{
  "rope_fraction": 0.5,
  "qk_norm": true,
  "optimizer": "muon",
  "beta1": 0.93,
  "decay_fraction": 0.821,
  "batch_tokens": [16384, 32768, 49152],
  "seq_len": 768,
  "train_tokens": 347500000,
  "dataset": "wikipedia_en"
}
Each number is 128 + 24 x the weight over its row's rms, rounded and kept within 0 to 255. Layers, rows and columns count from 0. Numbers have three digits each. The size before them is the row's rms in percent of the matrix's.

# down: layer 7 MLP down (transposed), 512x128, rms 0.26, rows 347-393, columns 0-63
# up: layer 7 MLP up, 512x128, rms 0.249, rows 348-393, columns 0-63
down347 080:095138164152125123114138112117106079149150191148146128123085104105126165120097131103097127130103121160178142142133128103145169167106145157166120109128102111124088127135124128112139105127104110
up348 079:109097121144165160088164121165140114165093146102133102126119094131081140150116129143155129154096114127116108141141120148122099119092151116123165097111109122128107082138155157117125089129146149
down348 078:092155088166161128155154128139178091144138173101094134170093096126146119153133126137124130106074077089108141146159124110102112122147112161130131122108147109109152091137118131114138104121128142
up349 104:110124138094123138122123141120161143114139145200124092144107150147158127106150135130164095155150158124148146148071154147143118152134126186117128116151143105155124159111119112111118117145123106
down349 096:153128132102082104113122116122152108066123157146149150132108086154133117078107154167132125113155088127142116132086097089159136137115144145102067082157119130084132146127102163164130146137086120
up350 126:154171148110134118153125107146143140101127100155092129161146112123145108111126128127110180159151096122192138132091108146177146152162085102172130144125144135144078143139104136124108147151115102
down350 113:122154122125138114134140117134081150130116116165158175167123117119117126110123153099118139168128126084144144104128125137118097155135093135139130130141116108151146132148102137123126126150129126
up351 068:124125136153133160132106129179162167115117099134121123126114121068138147156178099135139150088112148158106089173120158144127100157105096110142140136138142095097131146148156110104108174115153146
down351 075:145101116146122092140135145152096190141164154134112124117089140169109120123135113112114182123150147127130127139127136125139092131125124105118145151138132102167119147133100133094155082121159071
up352 097:116119134111088105178169113174111131141130146138094127177177148141123110123134133090114111162134131142055143109141102140163137134121129124153132133168113111134148076133138133140110164098123169
down352 092:113150174108095113115108140103101168159098121128170138132140104098131097107101144113162091138111152118132122112147128127113130143149128095147125140128153172095152144128108138122122088087118134
up353 087:121164139126117167126160139091129144136112097132168122155129096164112119108131180125103080131109103124128121133141130125133142158089123129216098117126110105101102096143155153150134121106138146
down353 082:141145124127125149094118123095141117077093098130080116165173131103130169095165121143185143120137126109143126154092153141143113137136152114129153172125111123138123108134141094102125110115113145
up354 089:128111168120086139086154097129124107102144155122090124100106106093115111153138083115126087173125130157158160120079103134147139119113093142125131132092167121128108111096169171117140124135117101
down354 094:107155122136107115158123122097127144122157107147108116110122065173110108134092113107152119112172111133107167133124172128119106108093148152164112139108125164137169126141134103143165160087162124
up355 105:133168085158146135140131125140169141133119141106126156130128113132176115085127157080157075158116123157147125134100140099158163138113149142156155121094119127090114120103144153115127124089156148
down355 103:111177120136176125161153110146127114194125144119115164090084156162133117161138124112142103117142142138114098117169172121079170102086156169138153133098111098106154119107164114126121115114136119
up356 107:127115137121078127109113138099170174159110135120120140082104124141133154126109132074149114164091096151120137121158104143142134134112112118087138148122151115123070133160129161096136086149155148
down356 111:127143098127170112144132117116097156120110073095139194111120155155109136147155146163149154119121180124138134167147139092129182124130139163096094128126082107112140124127109143122150107128111161
up357 081:146093121146124102130099106091094079093111173126104092119111124071083168128133139107135108135096111159118092124154127150115132149113086134126117129127126163132134131150129090128133080140070132
down357 080:141135149106066114123126108117134157132123199130129118128139114145097148122059118105157100120128169125142139117124140152136151124133122093135141162113134115094111088149110147138083162160115137
up358 094:135113128108117109102125124151144134153111185130120144176093148127099144140151084091136105129114136144144182143145151118139118095150154164138184119164132134090136085153135143113123126140147147
down358 111:160139130120118142113140141114120147117122155115152156151077162136107128125103104089091155108132162160127157140141128134133142094122153141121130126141108144141186150106102095092117131091137102
up359 109:143077125071170156154148087153147172109138129127124118155186114126113132094142164119083136133139141121157105108119099146105111127133137125155107124082116105119146110123109115113124155138132099
down359 110:120135162113126120117118093138124153137127151155178103133157104140098152174111121132138155122100122111162121152111106145131112123128127136120143124128095094137132110134136180122145140116188172
up360 105:142116148119098106135119117127143077127104150099107118145131112105088162155162091136113106109116124132091123098103106136145110182097133148104157119147146123108122159133141127150107139172138148
down360 123:151106134128111116134128117144125113158115147132144119132150134168120144163111168147132090137139102091140109092131135130118126096101110170121110130151112094101130164154169126110098143121162151
up361 102:172121124144150127093117119135147143136171140140124132132124141157128138138115162148138139140115131184125095121098097100138148106090124145135132143104166129136073127154139152103121155148132098
down361 120:106137111168165129142134150093107117121102110121089133111154163084114149155089106130132144132141084155102150112102129111076117132120121150148117173141138089140149129127116095095096107112112164
up362 104:082116154129134106134115087142163108107160131086107156147077124186120126126122136120121139097102112144118078175079136107171098109116170140091129142163160125095128135166141119134103117153175105
down362 105:150183072144102148118115122145129107052183149123106147137125130161131114115110136129126096084146135126097137106134146113154108135131154112092143123139111099138135146131149141122118156072102147
up363 130:140142117174134170161103176106125131123102128121105110125120115155160147106153125087153143139130120126087123154125108117142131144122124101123161136164101107124107195114134117130130101201141134
down363 126:139135079169112155105101147112163153162113144135125111135128141176123130137150141103141111135119092138123112108125102133106129150168140146136150131103085116114114113113148101113143099121140156
up364 067:111128094163146155089114157120139133149065125113140120148161125114158116136110149094139141133095120111107131112105129125101079143088130153125065170124138136094100133099116133118130121096137150
down364 080:086123154123098145131120087162162126134118171133108124152136098121120154119172119098111128125085132133134087115118070118132176116103140134149151166126142096087094136150145133143109123171156143
up365 134:114125126173127114139074176107129128145121136164126122057124157116147147145187112131149077163109121141110098124106164109135130159157115136170123118161151154133092138127137154135105104121132117
down365 124:140126096103113128164068117121124153152125118116114097138184125097136126139175154089123096189112118092137114122134130132115116150137171122127151158111137127151109110135077163119124117153138121
up366 119:108133172149101125134127102078169108153157142146136167126150063143153130111104122137133124164109150125115135113150098157150126155114113138106131153098112166157099119149145091129110109166099134
down366 097:108133159174123128151108140093122073157107127106135144106125113114197119107088156107131153131153121100129151069103155149173126136104090144112130137117158117133132162132105098152134167155085105
up367 072:093118152137125152125126124136135114110133155162185111111147104140173096194120128133127080128125145117100101137126154133110084093162133138110133137146136101124131138118103147150119150107151127
down367 092:128104160131127083159130093139123111132123172142102120098156154116113160087109122107106125115097139166103147128130109113147116148078099131140147159141112163111133117102101115120116123176158151
up368 096:137128087106127097127124169131126148100138133173148146155160134117134165126088162086125137127079144161120163112095089183118111125154130108102156107092100102158140115124119155129115161152142112
down368 099:124107089127132125116159131159133153145132116132098157150123155139144158086118158131136109150153142112121121134120144154069098126180142112148105125094148136117155118131081122139132114175099149
up369 102:104125165080099127129120142136130123174170156118116082111173105088113105155145096111154157176157145137122129105107122109165133159104070144121101178143165149117105113130127185131105144126131146
down369 099:096093132120155135152119150138115105187121135138181153123141089134109134081132083113084172100115159112145102141131143093074157107134144149099149149137115120122140159093064135146128093138164078
up370 106:080160111132127141130150165145110097118128134162113104124149148118141144103131125098103102125153161150128129106151097145149157134108130086090113112083117109115089105174119141125136126155130169
down370 097:106150157122126141150142160148136133132135137138106151158109141173123127130134123145128134083127170123108104110132091174174134099133099115098094136114123131137118105120114131110073155078103167
up371 093:162116103162140105112130117088162154160132159136081109139103119145165145127110135108152086113153123121122115140131119117130120108085091126115106164143102125117104129125123148080151174124184085
down371 101:147119117119130126136088127140136149164141131114094110134168115141111129124105167130096136128138179141144094153124076093145131143132142112081118144129132131115149103159098113112149117091146077
up372 108:120110148139085133146111113123127161094115114141129146123127134123097118143113082127141144151104146125092114172142110137173167123159127133134117126112145148134109165142121098114122163160148095
down372 111:106116118152137129111137156182105165109140132149139101134139148095103137104119129146133142113102082132109118157143082151121122149187144131095144109113124119154135099111159204102147087157132153
up373 113:146155135112091117159134130089182129134156121127135099089110084116089166113105142136149096140133148155141066131159124172149164155148087130146131119102122147123126122158128121139119148110138153
down373 093:119160105130131125090100095081148119126154138129142172139101115116121108139075123136129135152118144128142127092134033157177114136136160146147084128101130140139132152121154115158126121084107065
up374 108:118166132112110098147127099124117121163130124145124109119135112118111140151159114116171108088137108157146138101133114135097116131137104149111138120107114093100120143157152183115118141157159116
down374 096:128145141142101136144149151103107114202120142156164102121164123130083163152125158101125123102091139118120140156131122158152116136075117149130129130146136082162095139115153151147098111162153127
up375 097:118117131112091150162116096142157130093133132111094113120152137135133133140155112194114118109083140144135089178144113114138146104158117181116145125110100141139103165161140155138184137115137102
down375 090:129153104068160145120123113121169098113153108142128112145157152123107101131124126159136153118137093131125132142100072137151103129130103141103173142109124115072079111139162180142090135150108132
up376 104:140116155149094089091142104170129128123134149170125125141128085149115158135129097105133136118094125091151142136142157137119133120171126126145117130085125110110101172121175138129102160134114173
down376 114:117111128122126113182142142108113073139107082122152180107158112108096152138100155138098150117129133174098158148132137115126151143134161112132130132174144149112137089113127130137107155123127070
up377 087:120120149130135133070158135160150127140154118109123113111143138123146110128127129119128114171116131070106138184096080100112108109139106140090131127131127100130115148126137135121138076152184083
down377 090:114130122091109111121106122082136177157143112129116146147098165147177107099118110098127096130096141142128115111098164107086113123118142139148148138102079135114143111109093128130111105127099141
up378 088:104101150174135114206127136099115129110100111146123141134115104110159139084139165116125156106097124152128169125191134162135144138125113141082115102133089144116127140140138117159180131125152138
down378 089:164088133153131140154163102110143079133090162159133136150138081099142153163135149114146110110114096168151119175121092129110108132128130160102111105143119157085096140148157130102101146156120171
up379 116:160140086079154097158139129122104113124118145144105139143126127121123129096150100142103103130114121115104155154127110092124089165114166129116081153135134091102070127164129169132149108121157144
down379 113:136139097150132128121113117156123135113107118152153159126114149096161103118108128124151098121116112154107112133107111121116127125110136126099106115137089135115169152090149133112150108088098207
up380 118:135172136118172123126117098153109134156150151143110077111174093141183100130142152159136130105117145126105102117107110164138114118139121104099113132124144120134089143143140152138110105170121159
down380 098:077167130124179131161145143115099167154121107098162114099155091116118126126163127124155126109149134109135095127137162177110125118111159110139141130093178118123174147157171140156132127113160140
up381 080:088119127130176106123124091118120104153135104130068130137141096094114130147116124104131121160092167104164096165151154140129098163168126112160124135104112139096137130151128134109093098136139126
down381 114:162152134130125103159125117191107142106155118122159179165132129121103168147107135068124106129151102107147100138143159133133137124142134126090103125165141094152136143156102121140128135139109113
up382 085:124083145116163103135097120160129153149130100174103104155156105128113131124127089118125139095140126107116109152121105107166091104126112140114137151163135137105155186145107133122109147108174143
down382 091:128140128094114102131133165131128154138130152125179155131129138145079111129075140076120130105135109140136133154109158167148097125120195108131097115118182108100143154135095151113128181104126116
up383 108:093096120076100115169128109186164085102113128141138108101150122145062098164113103101123149145087146127138158133120080164106149122132155108158159156142103138109111136165151100141107145128111127
down383 106:141160112102134155171112143104099115157155142122136168132158114133110132126108154105069156117129128143165137086098142139127148129125171149136113100132165087110085119180140130123099131107161129
up384 088:090151153113105089077132117121166132155100185150136125145127111132167112074095143109096124093132122149163113104084131159146138068130137133141151104162097124121136116137122087098138098147135150
down384 091:145098163148170142161119141107114137102145121103130097138138183138111118134136086092157100143147133129118136154131109127149126121119122129094105127139162106104170164123168125138138116105099135
up385 095:148107170128118115105117078127166157163118137165106126121123131106125152156149164110117154128095164111177153147112157128156134115133144112177139185112117136147117154099152131105122158133158156
down385 101:172147137114142099105112180150078161120103098110146154154133141138089147117130134159118136161102174125146150114140125096150145130181108136133136095125127134111112119103099163140117119132129134
up386 085:110133101108184108107128096120144152127162107137119138122125079155169118115102109136154155110112125177120114175180096147140161154145095136123142140158156117093113128133113134118152158134137183
down386 082:114131129137136108111153119135101089135156120148139101163141112147145104133127138120169127115149182137133120156181091123104188108124119158157143131132132141087150143133127147142124103128153137
up387 094:151132083103106144135134143143135130111118150128114141150150142133155109075132144101155120117157132118117154110115124119102115129118128143108114165143146065150113143117139160185169127180114111
down387 093:127108106124150133128120148120158136089187098118131116156129134122116130099095161127137135135184106101118142158177094120131102118132160138104114099175146115128138148124143113150156145154097122
up388 089:131143151154107152177100130103101114105098157142136120147141105084101163124132116121129149131086110110097160107136113172120101087147143129147141107133100129065140099102102153113092102142118153
down388 100:133139146170125164138116145119103083138107127111123154148176111084144106112155127095119170131110143113139139118149098153120124127124150156136134119156162102130099151155101098096104112103130136
up389 088:088115095153124126113127177134155122085160104142085122126149143126082109115116129133126127147143135164159154179110171161156110140109089095152134134123125132084069114118136136135156092153161136
down389 091:097076118123140166126081143108127108118119136094148148153181141088124124139163060108121123126149171124116130116140166097113124172087078136095109168110154127095142143141125129126109103113107113
up390 096:130070151121109126136133113089144149123090119126127155122102149164133151108125144100096144113121162137121113144102160120107145126152142111154115160141110095082094124116162160127137154116124116
down390 111:161121129124110123101092113136122078120163116181164084134151144094117099081150110171162124122175096139106138161116102063125109095131096153093119121122133129152124092103150103146115122140138125
up391 107:127097157082147144179131091116144148106156145131105163137154119132133132158135150152090112109106139197145138149126130125150119158131126121172108104142123129135146150128119161128130161179155135
down391 098:104155168102157128182141110121087173125104112134149148117130161133115110165111155118137086135152131100124121155101104129144113131089150125184089107152103124141145120131121127101133161151160144
up392 077:094095127147124131126123119140130078092098134097155116137122142132155095124126123097129135124135111159131112110111161121099106130123150135104166105106117104114165130151109105162128078107098152
down392 085:117137171128104132107119085122141080135117168152155121127170108114130140154160113106129147145096080144151133134122102113139139160131127156156154113096109116123083116126164154136160101193137132
up393 104:138152125155132145112084142145136081106114126075128163130154113174102141136121123142119120127115120137091105121136096138194095139126146166136120095132125079112098124108190108097127093127131146
down393 097:138133126155131166143131105125127121113141118156115117096141123173113173126159111122148067103133071139058128117113150139087093139127129145102119129079104064108133116127131095117141093099168147